Weights of a small transformer language model.
Size: 18 layers, 4 heads of 32, MLP 256 GeGLU, vocabulary 4096.
Architecture: LayerNorm before and after each block, rotary positions, untied embeddings.
Training: a variant of Adam for these matrices, 93M tokens, 11386 steps.
Each number is 128 + 32 x the weight over its row's rms, rounded and kept within 0 to 255. Layers, rows and columns count from 0. Numbers have three digits each. The size before them is the row's rms in percent of the matrix's.

# layer 5 attention key, 128x96, rms 0.0952, rows 0-127, columns 0-95
108:098097161146101158097112145127141116074146099179149149169088175176143137108099110088107132133131128113165126158086061140085121114074163056099125138118136107098134134077096145148209129114096090109170100174168205122179141074166131139096115151127083095121119145047139138128098136138150120178
103:082096147154125149090119165148171048083161143191160131137148188113135138141117111156095150110183102148150116152136079115097083124142181067122100176153116137072178169128114139113156121117074123152117140141139191119150110107171134121122153199116116172143133085099142179139114098153107177205
087:136143132104106068182118158092091167129098086142074129084147094151084169080067195087167196112117130145146107095133142110163180066141137113125148077128186133133099117159157137115112135134126115131188101117118128097104091029116099140122092094119159144132116140120164178098176124153099147157
104:104102162175140140076124209106148069094173156166151137144114156146093167113134083125077150104190109140141134140117083134075139092110174121131061129130110091083160112125124156151181114164097131165162096143152133121184083106144117117097095194112123157096109098082155145157102137149074164191
112:134104115076108069101150060167109182198133064116119154136185096146110115136133150140121139122116064082108102115090152136142141151136048152094136146165189145174124084099141137133117166116132142111090171107104055153094151135079183097153145092137168115088143175174156120120158125114165141138
092:102123158134136123149109128044139084127109153150172126129107149161142154101097100137124143127178162099112088159081073145113090142106188051114075131131066139122153135129107159104116085161132144140119107184122188110171059110181091117110107170130077145166096069097137108105154160118119183177
095:125050173123105133100089091180137116147132153141141155134111130102136173139150153081102176135110134127099084153120108154142116111166101078110116188158146100180088156099086140140181160110083098189115122128089145158123143117134139104171202168190116118072127167091149138217099139070129142146
091:131165144155157172114096145042174087097143162153168098175073132126112102135143116172117113143148100162162138132096161134108102165091166127114123090059059138099144098139180141110108141139137227168156133144128152101145119091184117114089094136089172128155138053142176125136153111154109146160
215:134103154067134094154145092172066194132137110059103139080177080127110134129132178114168112157095128115095129112120203111168141145148060157131158112112185128175103109147117120139111150131133111098129116137118079178085163117086137132141145073148156092131104202178123095105171153121103093072
083:108071163112167094086141111113103097147111191122087099152082097114068144143199122182139132093130113107127143133119165140144092146096182097130118140147134130166149103057153156101110054170132197119176107124138066137160110139159116144157091143160179179176122114137122178143106061105131115104
100:149145113153156124149147153074112174098108182117186157105086116137121145125109067123086114147232202118117175199111109164077123130068112142167107154131055140104090112127061102172159141130126118151081113155147151144184086130099116112152117165120083152157141123109107125088155122146126132137
094:113102142127120166112089181156157144120090119154166072154078177100186094093116133119123101133165148141146155136115078099088104132149175159146204116086093135125165147082106080120117137138183157144140118142109131123177147120127100130170073134084101204207117095134107100181105134176145085175
098:131130177172172072168139195148121176077135167099133105094108125113068156197174157114133071179174115185144115121127151138107134151123105152173121141114103159158154149099117127143127062151123072160094108147165090174158097112163072130116142144157061150135122153161137107148131063135122104083
091:134107100113073139132165178137162128134218123094135111044093071155128131141146115116190141107132161120168117140110150136207098079082128135156101135135157128070126096115118077125177188109174092088115171149146127104141082131096131148179165140100109116098144098139139180095155109154126088079
097:140131097093107112169155165099126207099088087126105082146114104152083170109141170145183134150149126115121170152160130130196120125111148045119147094143149100185122128128112088102150134181157130145141063080126088154196119090108092166115182128138093133120156125179139206100154144100132105103
095:187137125174121135188136112179142115094080175110097111133068144212077134107130145116148147160089128126125154107096167095160083153084091168133162143085138128121127153160123099150156105164095130077137110122158111107089117148144088128087070093104185135138184107112187078111115183165098125077
097:125156070103140143070080163126173058121153121148156138064124188084137134144176135149110107107191135155149111134127104127117076101110136084129099218153113162109145165122074132126145166134070102187122148117100177121186120120167175129109107155121155105112128085083119116194115121139103141178
094:141111093155147140155146110138108154125144150080120118129175102098140119165168134127123100079142115135043136157117147103120123129165065217136122138141192158151151080154139075114102162146140094115112194166118086141044168168098176105156134132127172107073118103174127110165073122129112090074
106:139138163155135169089090191136181055119123156179142121129146184139140120110111122158058172091118164136180166136110061116078147139111188098139081135147118147074138140094088147100146108101084107175138099157136198136158099096159085147086129175116110102156138124097134116126103089142121150195
090:180123106173137137122128148108117081044118154125129122186171075091153144163129163140063101142115164151093189127114076100090120183168135126135119119165131172134168183155130103118105162076152180102096138168081129120145139158096084091052167106116091140145171103178142093119122124171119135116
083:123110068113139066135153072150062171124121135088132079087171107086098132083118166064113126119114124101130103162121152141217085098134086118132160101153158148202136166164116091164119171135144107070141165130129147132105110121114126118153131096128144109060133158143139179144188127151173147071
086:172145077104097115145122074194187119170120066100171136123152062142125141142111149155122113089102100115107078152102106164125115062151108124098146161209210151138108077076136125123170129117125113120110175095092097138088131121104189147099122111134135149121108190134155205132146143136128118108
102:104131176124152157139094207122107124129143116145163135125138197096117082090074136175100080147110163145148150092070136162068152100088149138132089150110084147126111083124127148113122056115124151157123068137128177107179122099205123164080091105147150102132149075123120076091087105160120095152
100:148132139066140127126158097137165185110092087072099140157123088104125148139093181150163144120087145149158128052180163126193183172132101143146142125117155098192138117146130110107114100126126148089146098132120062087129159112122133142220119056114192077091122152139125110112120098120155087095
055:079119119138135112051170100125142133128159110111125148134190104148104149138188099132123160119103116132091085090177125133112125106160126118102100135177209080159130141139144116081105156107090122098120162092152135092057143083089109116078219132134182127125139168119158134119078167053148108085
096:121128142089106143145154105134057163094142116070127182138098145083147154140088135183151119167096106141103144109184154161129084195129125130121151104159156126187124082105154079126111108124175180106113159142119105177140177161128114177184148100160131062159139133159160098103148064104103059097
088:158102140135078164147131142136084173150146119142145173069133140156125127142226132098116105136177107079089143112168175153143118137095115140146146134120085144169188140101144036134097130127200103146137110150108091172189183097186088152155127127088102139162129078148097110156109078120137140142
106:155080105091150113149092161083138076093120147136172146150099118087056098068159127136123077118156096172170130144150140143124117157121069099144120113132116146149199117086200139131136114124145205175118069143159092128143135135130173118150087102058153099148181136185142142120099141130090165167
093:140123167173113169101164137158134085066145115117152169175159101158175134152105159092155162102093072153122125126136082090065138196114125089175175152094096105139166127107134185131170081127123143156110166144069108191117143086148123083116128110146133083090135089132152068108095095136067127106
107:130084165111205171151153145121136080099095146130160113105100098093095150141168111110165094162202148129118112190130132137114141106106098097187122118054091158158165113142100110085108098122121187125204116156137110067165078156139152146097137119093107170107109058136102138107069139147155132109
100:142173134139152111096109138117155147101079121092200150089141104104052123084107135157122097126218142164097128106144108076154152171119117151147070029064104167162141098134152155071125144091145136162115112142162152077114141136144141112095075144112116130179121136145102091122185164147110148133
088:056080086106120132122084080100102150103127130084189166136160125148114153105093115117109143180181130168078106093135143090124116107109131084127061111131115102149126091216182121164151109121167185132138145116165171125095101126062113175112127128115147130137126121187172102120198134131165181130
159:107089143102132095188139074179084159150112122085133120091146100106114152112109200115205140155088149142112146100159201167176139150163069124152154130106141128181073109173126090129128131133132080110142137126138102147128173097119124102156161047107138089119090209133128128118138108122135082073
104:126137133185128133137111212096127055110146169183155134158088149147151111111133041131088096091124115097165143143091056107090128121116184138131142113119069130083163135098145171133171108123105138154131115151094157136153096124155109142116096173156124130124164057120111110151116163135071190196
091:156125079102148121145105065176127160159129080087152139087125080135092130124108160103118111149083139143074107064124200140169142138146077119101145085149162148169125105170110103160103147139158091047162169098125108197132134147094165129132137092118094093180131173185136144103154121114166074095
099:134169172179155157104077203060138056110139150184148119107144189130136165137140071120121151120140147138189124161117072087086128100137178149128139106146098159077123150071115178131125110128093120159122119147098120099142093123183105152134144199097129171124132063114141088114101116132104130182
097:144130116107144084170212116139103141126117143107098102172087120118077167134166153199112178135212165141091165102125087162185071136104177113163108126112119134138145156122124161107120094127153093156108056120065112131121145101069083150101138170123131117101123159129104079159095072116142090101
086:126142177079088136131099119159169125126123046132097079114088124177153168118087128114106160136110119080088076088156103139140124114130138111089113116153120126163130160102132180166157190185169132120113142133139179090051115215103173159096101108127130103136099175105179107122122171121162080154
083:103096103180138180144155150183119121110114157111117180172111121099153106126137105145091132105132168126123164110168178130150089127112174128097191120146110155068148122123174095096142164122111171181148084097110078182111095160188133128131078141150085090159127036089138042122146098140133117132
084:075082134160154177171144089154139183155172112173135147089133150138159147116103071170119177141081187137138105172160136142131078139091147157182137136155125073096150130175102091113153141169127116107119105125112136145136155045092122127116127101115171169084073153089108175090116135155146136046
245:142154128169110157105137200079161069105126160168141124163105171111161130132139072147063109095160107133158142158109065106082134121103186117137113131136069144076167105086130158095134111122121163155125106161109151098160072141148117144112090192137127176130159044127113108144105131126101194186
096:138145051144155149119086176127185099102155166196120154143112169155107110195124139135119104084172108096173109103122050114119165092113173153132136146077118092064162104071131066153138070132170096114125121137138150106133074089130102121140115132095121168135145132124113140153046130153135169114
103:165092103101092068145063075172122176121125117109132116133102115076151130143129181111173141193090149125121150127160213179143136166162086179159195097133139160155094106173121082132153139147142111104157160107142144102092179158168098132112143061122110113122103152150126136106153088183108097093
101:154171100176125151114095177108193100103091162162116128183139188132134138122128111169077125105135101147157104121132058112086142147115160178138138108097095112087187146086077145122155149146076178122148111114070159168107083157167083143135121197138153125112170055144172145140110109133090144162
093:134157186149133135115139095188125154129091105111121068135171152080123142109125179069165145159142115077126161096164200176144172155170117130154125131124159145228089110141106146101095106175072122145108148125163120136084109101075159128136143107157158154085090202125164131103093129094112099108
096:146116115138113143157196148148151106117123109127111129123166078057131105106136127150115066143117080120146101156118097096155100099086162110103212115136109131140132106127190091113165138103172156166118111170065153187068164144128178163115113103168142099036122138184129067107141159111117092139
097:134089124116143135175150117148076107129142150117140121091200141089095113121134133116074114160215156111120145108115169161114154176107117142131105122185079170150084153131160117087117128107145113097085085092110171122158154144151182110070085149154142130081146145094122108136051082175161041109
099:120169100084091131099119107069127114123131115157119132165130125119167117116153101118114080125078134050156108145076092051147148130093141156168128159153106115116125127118172151099176233113143102162090104141104174084104076158177088165142115145155114149106142127059153097172154181130123173144
092:124137131150117131098092207102170057130116173147156096145093186114148124125125107181100106128142136144139108165101056096135119131119177109087142174112091139124153140071131169093141116134079154214107100167101155132144106121165101114117108188115131140099139060129109104159141139143067160212
073:177187064153099155159136107050163122122124092157129100139200128117164124161123119135143077146183063105090189137146132114133083130100172121155085116143136141106200117129127114125137143125164162146164151141109170090106061169095136112138122228131129141121141087129142145157103155176170133131
090:117084161107156090176107088166106202146136090120137139077144111129113127150131199113146135140118174095105100105125153174125141106151090151153143128135171113168076141153107114113088148136098096068110113090163100170121177094101157137141157074115132103077132218120175116109112105131151076037
083:150146095163092182117146174066142100075155177133180144138099159136110140125099092121145072084165147142147168138149114099116135112115199092153146146129060127098202135097144140105169151114172136162118111128102149091153068211175151133098106153149159139133161077137134084160094159147127167163
084:201156149144153167157149168083167094123143192134105121164086194175107149146096085165098124066146136117166155138078087082108133109170151100136102116113106126040162141110105127123139121150086164092147146112142126141135068113177104110173161190101104156178122109147118123104171170156088135118
103:158065136161152122112119131120130092105120155142183168159095144082108118190166111127113108109137109217128098091112103118132115189127161117150115140135084157128145085103128123092161145120100143204138123150124090115155105202118204110103098124096173142137149050130139061162093111118089191114
100:146139132063046099186147148181083143148147045151088098089136111126136159106097165118172171123054097104106070158134161146182150137155110132110144096146178135134096148126125122132135170128097151097090136127158096168106119120076126134164204081154136103150112138081151151159132149082135111166
091:133167124105107130149077122098125104120066089080132111102180104185148137150091092076125133131091091098141144107141128094174101144137105142144130099103205078140084090174181182082116142097097104113154086142172114147081147098081111156156112137141156172102156152152160158168189181090171111094
052:162131133113180120175152154148158115138084172133129193141098158133083158162126183175109111104079133152080116108123148129156177187098065121183190100103096118149089101180147087150101135145157137138138132101127155155148126134207143128144117081084128122122143193178119170130098077093094082100
091:167151176137115157144107166172155049175132157138198143137133107141113137158166091104082110109183096115108146137087146106178100126110162148129111141147077150121132129121125179142138187081090133096101124158072082118114181148118158100078172146145169121097116065167169152171103122137092149201
090:143124109151147164088133177110141187157181134132102190144147134190147124180153143177128159105123134131176106130111150134109107118073128090158133170129110152086115063081134146101109143152156096085079146067113157126153104138147101107111070117179198165086139076150100116079126146129182062161
095:098047130166087141045152123163147079056116129108094155119104176075099089194112124121185119171182141125100133152106085105108162105092154128138069097147124143108113140086080126125101133109154158117139095141138077158102103112165117124086124215159142091114130114166098101143085141133102117127
090:089166144163175133091125148070144096141130145135152115142104091169141156098105122062119131166126110132123100177101077092141129100211200123045151166141127139148087202129125186153146175124105140149116103162148153116079101164132169152079128148114158136097147100150093158134132123063187117131
095:112167104165145150134134225110148114135100093178142113127083129159127100136176050138064174133181126120193160138096113143067117106180163156133087117152103104096159161114141108091153096110099103182122111118152159138105136144134087147114135179136148179104132083126081105164054108107143133171
107:065084165157114130156118075187106147135142085088113124103171075101120143136109229141193134162090112136122140109151207132149120148182111140119130169126160138129103093194118129079067152138148075088122111105118100145117169114120109132154150075105119110120110181131183093120140104112144101078
097:173151118105149152068127120145110071094166142134145184112163150115147145127128104173110116066110104106123160086095105127098136175056142103145126144129112145060159163124158123142082040124154103158133110102121202079150155113186109131106134159093136171146168091102140179154161105187139150178
099:141100126182099096115090134178161066165073142072111127141168140115099127170148112187097188180119104149105158134132079117178140127156152152115081141110103068115107139174160187144167174115059161171084100156104143105079115129121136078122131160150118157136123078123140086131114139099083173159
075:074091164117122115146138158144184085133071123132197121172104123140109095095164181125131152148165151154105088136179094150163144122143104109128104182111107100128105195189148098093135131114074118135119137137129125144164188181120177081130120158111067127184126129125147075170087075084092097169
105:068142111114173162104154064122073212149154142146109128091130117113144167146142137102125106114116148100174121153144153130154083126088084142158179110146152171157100144086098059106129097157171149079144141118146140125129163076109147179148155076131115108082131184166125180087128096152168162055
104:165128140097138122101150050121116198094138105123101137099101118142129121122132172085138108128122153102103170129136144183110112126092070102150171111196155181165116130119065075136141086155179164083163130108164113145154180097130143186125126069126127122138156196147103196096119094126187158097
096:137155115109132075117154143115131103137102128119175126055083124136112082092154103162135141119143101174142107129114148135117113079150149116145123122081071126063114128174117175093150177059124115073060119220137186077110109155157103109180126151120128173150096129145121091187071157110115126168
106:155125101154075126159127166153148081129186163115186156159085111129115106182156111144128141135147116195132157127146104100102143127140159081121060104117138140082173131159153165085112143101070096178095124152175113117163102206146117130132105177119137139160100054116094146190061107135093139159
085:093132110107137114103144174061104097124146119160191185151175199116114138159144145178056115118170114126196108169117123102107138141130132134080107100119115113112140087114167092103114112104132208125122137122138125166111126096165161159057142158133149176174193089135158126110158144153071150182
117:146160116149127155119119208100176084104160165139142134143079174121124130139158103199075115117148096141142136133104130103096123145079188095126102128075073118092144121131150158137136108081103177173133064158130101107152072142165117131090071202090127158140162057134121096155123133149100167176
130:120090142125143103159118070175054116117131164118128170070177151136131105095157165156178154133087134098073082134098187140148121106175081171087107172149142127173071140148109109110101145141125106069126149127150120160096189137152178139164158058134148104116092209141162139133127112091137111108
088:168054128096125156139144115125088148119162167133156183142091127088113091129132132103116097100118142167121167097107174153096114183132125079141159135060084112136135109101142118111079087136118160150129119163139163116192127124191131138083111204084120119200094045140051119144127150104111156124
089:082099179129153123113070164116189150105110103084088112117159174190163076132113116191114136113163166144136129174155052139107142127123233176118092106151078138128145131170164144100085148142108132150121136152115126181159108139092125125151089120120132106160140127123114130191101080149097193149
094:143119135123092110105112124116156101148135111203148113120115177072117092158168178057094096109129164140174091154128121144198116168207140135181121154078144168134114100117145167143124144065107162117089104168159084079083084139112185141077155123118098123164118103133102116152153158134111188163
092:119083128138096159166167152182073178129186114158137121156147141124099179128079117169113132106101154103145083047099157156160140125108137112117193184126105124073149149104135089111119092098105065109175073082120095123172130139134172132132124126167128062134109149115152164123148080117116063077
093:164166095060158159098101098113141145109130133074108120074141085159096092194171146124132141083116106116092135111137132137160127156195085142126108124163124099127131147181113180133070137123132191104153170157092118158110119174068173202184159150130104099097117164144180166142088126096142156153
100:142127125189136141131179119178078155153144109106077099141112083163182098167073085090119194150028123119099060095133112143099132088136153103155119136161138079112146129089093096101103126149166166097153191100108131150125101082151129117203104130134144107108130108118101166137078124099167136129
093:117132133097096148095168106148085153113211112130182098126115109092155172133135137084145072106147165114131164109136143108117159126160132142141149118117154141129160106035101142143132114117182065140138137134111089178183095141166142147097169172103152121079091143136090114128033113152144071053
079:109224061090081116150134169115186073188124138114076114141131132147165159130110090172089109127159100117130163194100142092123114136175178116121139114110135095064123144165126166122104142109092164157166104156113084105085087152166088169126105165139138137110137118184127109113199161140142136155
099:124163121153154094117111172103138045189112132131153088161160130110146150123109073176129175125148101120131121131122105111122140144109175117127118138109076058100119140149192191150113145089039128150089061132105098106116055168141136133143148170152126136111117090112124078159133138108052152177
070:119101125113168162118168096155114199163138110102117124121141130087112108141128109106153172123113099179096083133141143171143123136174080100118110117088187168199068099170157098117145197088113146107152193105122118076120209129113169116099174080100136112127121165138093124182101081140148082143
072:088085084108177150132133123144102154055118158083140183104158115105122138136168163121137106147139121174090091066153194145097109138155054121128083107151158097170131173139108051116105113173175160095123122160151162175119159137103174083152166136092084123126146185143125105122141130131174159088
091:145112107128138120113119183091173055122145151119142108153112158125131137151123066157111153100172096115113120129108105137120151096138199135073062103102058134073184152106155131157149115153063129170107092159110139118164099180118128129125137180132162176163161087066119084144136184146083129190
079:103125102146110141130078167091181038097141106152146145178102164105157157148108110149083109096172140186160120197128127125110124182140174158087109120073094103092190096140178164166148109104071199190109103127150129161139105138159121120113141160097088146096159105130130113130129105119110174165
110:102143154088131140146194091110121157114139095132097097116154108147090163089150195063092096137085119095131150133159134168124105109111094135189085152220133127152136104138116093140070133178165132081123113088150170160127182135145105142166176072108117123111139174166113086069127110117190134096
088:071059085134173155138114156108094090075126145112124166158108181104152172033136136123144106149096150196132175121147168161155104206118156142096095120165166095150134129169164104148109149153153201124102112106139091178128148145167161088127140108145133102129116142165124132138115104163068174134
079:144103113105161148163145106173047154093098176108120151103079128108173126120109187155156074137082132098162129117133220170116158143117147116157139143079126182154162119136101106108148106121187162118137117054167108118075151085142159161122114121078141094121131178137145116055156146153145116082
109:166090129131140141139165080182082172131129139131147132070163100101073117122179196085152099130149174098120103094181160119143110152126067116213109155102096161155099113106138138135140123141183135143154167150139125165163142073099155156072165093134121110102132119148089121124069073086151076098
100:094128157105132115083173123082134129155171139179122144220175117104161184136105164142107100166087112086163130077170089149132162076106135120107168118174147097150148144057110154212114138124071092130141144117089156144105070139178156121149138126135165134127176129156095125171124149112158153176
095:080095168116114129072092129153183093079106137094084091075190096118078107158115149123122090150147115175113098096149180142159072093179106114127046146144147132122156125141148077091060172137140204097146140143108111098099141142099122109131152140170110124134093126115167124151079091125152170165
086:043118126156143176131135097096186139070054102143135098141088086168147128132099122097127087145116128163118126108121088098134127111172149137101088094166094157126136154108111161096191143153097180151142120198098201124150156136108134132117124126194104110127122144169181098127104165138215165143
087:133123108100180140107110123145164130140138103157085128115128195163158134133099080167166106123125103154163124187141151162102145127115146134063065077113154161126131153128136119129158155215151165118154167080158110124092134080098134183151134111102138166105097204098082167140138167141219176134
106:159127117115145157095148089106157168103088158056149154140089121096087079145119148156138115172098136095141099122170186131106119091139080104168060162129177200145154140137143148087143129097150165087099192156176138096130122172086159195147117103129125067114103130175075109121078131128162132111
099:111118170114192149065151111159095157075146147135081090098119085067071133166187158108121168146228153145090147126149137164117102150167120101150127099099117166113109132170092134082156110086071111156119144174127099180148079100162135119125114136149105118119104155147131105174122101145121161199
085:162147084085109117134139183101123095186152126132088146136162112148196127147088136156148112102170105090110143119162130095139075122091135135129147186133108212139176089123173165098092189088179181125130107095108103133099157114140115171140105137117108125110156131079184156141075199116170132181
099:096106126117166116148165112134132174083094146154136137133149127078104145109104149077203124120074155116166162162132130187092162137133124095122169117167154115181073212161101083124131091134119113080139133154178167106148139124111101102154142080141131161136098207149095163094155070165118065102
087:088137128114156105144162122145120163088092120134162124133164158074124136127134152100162125130082162132114182183093130155121185087124087054125186131094139079151078182188120112108157122137089107069130131129169110090182111100087126126131101128114129144107142192161102093060192069143126131077
059:172156119164079148113107139115075092162134089125074107163101137096084142145215201169117078138081139127103123113160147117123154077114096128111150156106141136135149134102142132145090177116067160076100103107136111177093121048065119155181130075087120143123150074148145094139138152150092111139
071:119100082053137135136148189116097124150110157167178076120157132138177072066087135094188087116117102103117137134168109147133153136108143149147173102187166140128114164140151177138094159076133064102128110146101139151142194118163110175197124087169140109108111117191148146102146179098136134120
084:164117146095075102139157116180095197128102141096123159100152060141156066165123117061167122156094165035113139132114136083108142117184127097100142130120103152141086120128087091127174131157131083105103170107110141095109167206161143191127149105127087152102111170087138113137137107153120140088
097:195097177182160140171133116117085106126108164118098096135109101161088130134113175159104140103093142169099147140099182149096112134118145098117138107095025115108126120086151131100144081109172184118151136130166133095138093114186110155110106137111154093115134111169098096136144143186107055037
105:122150148165086120150112135104209083161139159112150061170150139138130180146100119159106101102138094139084167082111095113136119156110160115143124097118078188071155079100124154103112156136123131181164151123148144169028071124147129151102123152132084174148162112122143128092065181126139156175
122:117095136098149086160074094158126169178093116092092073134182143117122086082111178107159175144102155124120121164133113128139118152075093141146174147176155134199094197140157104060085110160096108123066128119110112186132136096089124121117109123152113159116079162111079156156148092101117067116
096:155145137096130134139140188152034150146153122101133110098129147083081143093159107063088086158088202090112152145140122135115088129160107156103208135128160099103151133086083110134114182106150088098099082084105120145120154126088089159181154159184185123134121122097135163080119148142091110123
105:148105088135157109153097058105167143138143135112111115060132160162100102148089169107132124114055108122171151153101181126123091122137100126089127096069172081146103123191211131128100145167146155103148091096133114124093185109169090138188098116098130097106098124115169110129148163060158101085
099:160111146120146133113160138159106065098167135144040130166088110105095142154183136160131139110125163148184125150111170193111176157137130156147135110104091179138140148141158117106127060091145158162152160118128095111161035151105127082085128117159092155148136111174124097127087071158076072105
111:135169119141198147177130114173050112144162094148100141065077167178125141158129144074098149119025148095161140135130105150175150126125152111101136143153162112096142099132100123099125182129129097110097113126132122109176091110120160156169165130123182153110179182135092180131113125078146064131
099:152128161107088141100148125156140117143103157162157178137086123113123135143139137185135109147146156099082082084154053127210140097104117092124101106203111194130195158130062109174149063111166074149094182116107150158164099103111165099117167152108116108140181134125121088141106097126149149117
104:100148125128093096133115122156235092111100121142076091102096135176091130135097121064142163103159108170129167183082068146173112152149145112133088153115116145087101142158157143118137165106100142155117146153153097100091152116123161111150079124104133202138139137142129194137069133135144223150
094:084199121070136140063130164157134142172116098126112104124097121150203088147145141110100108077074109041121125096084118116141126120119145154100184131084141118142121104081157118173130147106086191137109177130068066116110159123137144153153153154131185141087102121108158126139094134085152073159
098:130075158107210129123151098145120192095098145147120102143114134092125138119074167104202176120146173112153144106139105186093176138116131085150144092113122113146083153122065071101134099123121072105101145152132094140198101125141093130125120101100120109131071210137091132136181117164158097081
068:148161155118132125107116155117119155089149172125103105080073167109088206177116058080088123167130119157142118104112117122106117124150140107076082171136128088136143125137099145153172174147120106162150154129144128055138168172154155101142140205117128121128189116154080119124167047127071125070
080:078075094105119109161147067133136202079098146126123152105138122083119079070152127091177158170134180142186164159082087170102138128134134099104141107173135112167130210159113107102160121142124086101138121108179141101166121110063084166123112108135165172130094183094133128110160098142117110094
105:112131104056177084131132100128134164132080125103154106107154134075120077101118183083151129156133141134126159164110126140099181107129092123168203120163163113206097231203128132109132127172111133108153131147195152102157129110098082144147125061108129132129116162158100146117149076118146129129
103:204171173140120140119120149122154102150153178132149117129083118153124202179104100179078103078145107118119133103123132112132096148120184155095092131077074140097128070066127136129134116100180095165115151134109103162105127203201185124139128187137108110124144143134101091179092167144097147126
101:122074165120136133080105100121106133109155175127079121149134137140092166060111106107106100089176160134101140126096098160116091165102145101122065136091110135109159077070145082133171126098156184123183167132092138167148091119167140104095130170129122070139120144052139122186098126151055071148
107:104158093090115098130125149085146131157059133156158109147150143136175098094170144119154167146145109114153092159136111073119192109083132114156187135167142154145150125171130168103094097147100062119113071098161136117119088097138048097165174086149155198135126078161135111078194146139108146152
104:164099129175125163118127154039154099077156129167146146168117104125148108103101115148110133109174081214123121133123140137061133145100141063125062096110073095112138162109160151135120092131120208177155130142169153090132101109131119146100109168131124158171136076163126099111179136188104153166
095:121122123097122119131111090131134169151138056119122141066197140124162116078105169069121145133085141091126102143080177095142126101142089146163166125144175074176060161139150106101090183121080127087128096145137132096124160154099128116201162073130186063134131185119133110146125144104131103086
114:144117107114145110089099091148139099148168077138191067066141129144141130096099139052079130140088140083110086102145080068204115127114118127094172152127179160165150112103163097123102148143121142171139103108111089138105204127101142196147097145109171083101153120094151150137117163128162173162
123:146109179138131113122110122128129119065140136129107158156150118086054138064103116150189162106220149157107124166166159147107082150113127083161043121123086126136174153135075132118146098121153148123123184124169120111168091139131104108116127176151104200171101135136088089092120108183104149169
108:066120168136107152081140114088168119101084177180108172135077070115153119136137165062152101133132158136178150114180118094175152131141126063092074161162163147103107133177142149132129124138164161109127170116114132131079182141115142099196153139158097108155137124156094084102146072111175178160
097:049156138114147132106125108085156127080166095104164085105158095119131131091133168107133102114205104147126159156093105106088107125156089113179060104135105156147130114108136191174117173119073148123102125154125134079111175115092181157170087141106107204146154108121105147089126140116146203176
102:168154147148124116122162144123065172107129130150043149138123117094077157132127079170133127100153145155154166129151185157117133152080120102177110107076073127090185127115134161094159121107119144167189124089144105059114095109150141085106106128117097196156114148081174070104123144158118055122
110:113162108108098159121160062109215133178150119150129145074084119171163133222081150072107154128093086084117103134141068105157105117164108115109124109142147156115087148157152120128110195114061097102086125145125107126077145134118169189142119150101112149142100103085150122152106143078153125167
126:134093167130085153104175112140108143142166133165154087117157133110153172223148097149163159098139147095123129131123130168126082123134150152098148076042083105119124155068136107113119116082082105143169142143096105119113113164180188140100165120165066147076077114108163105122067115136151071131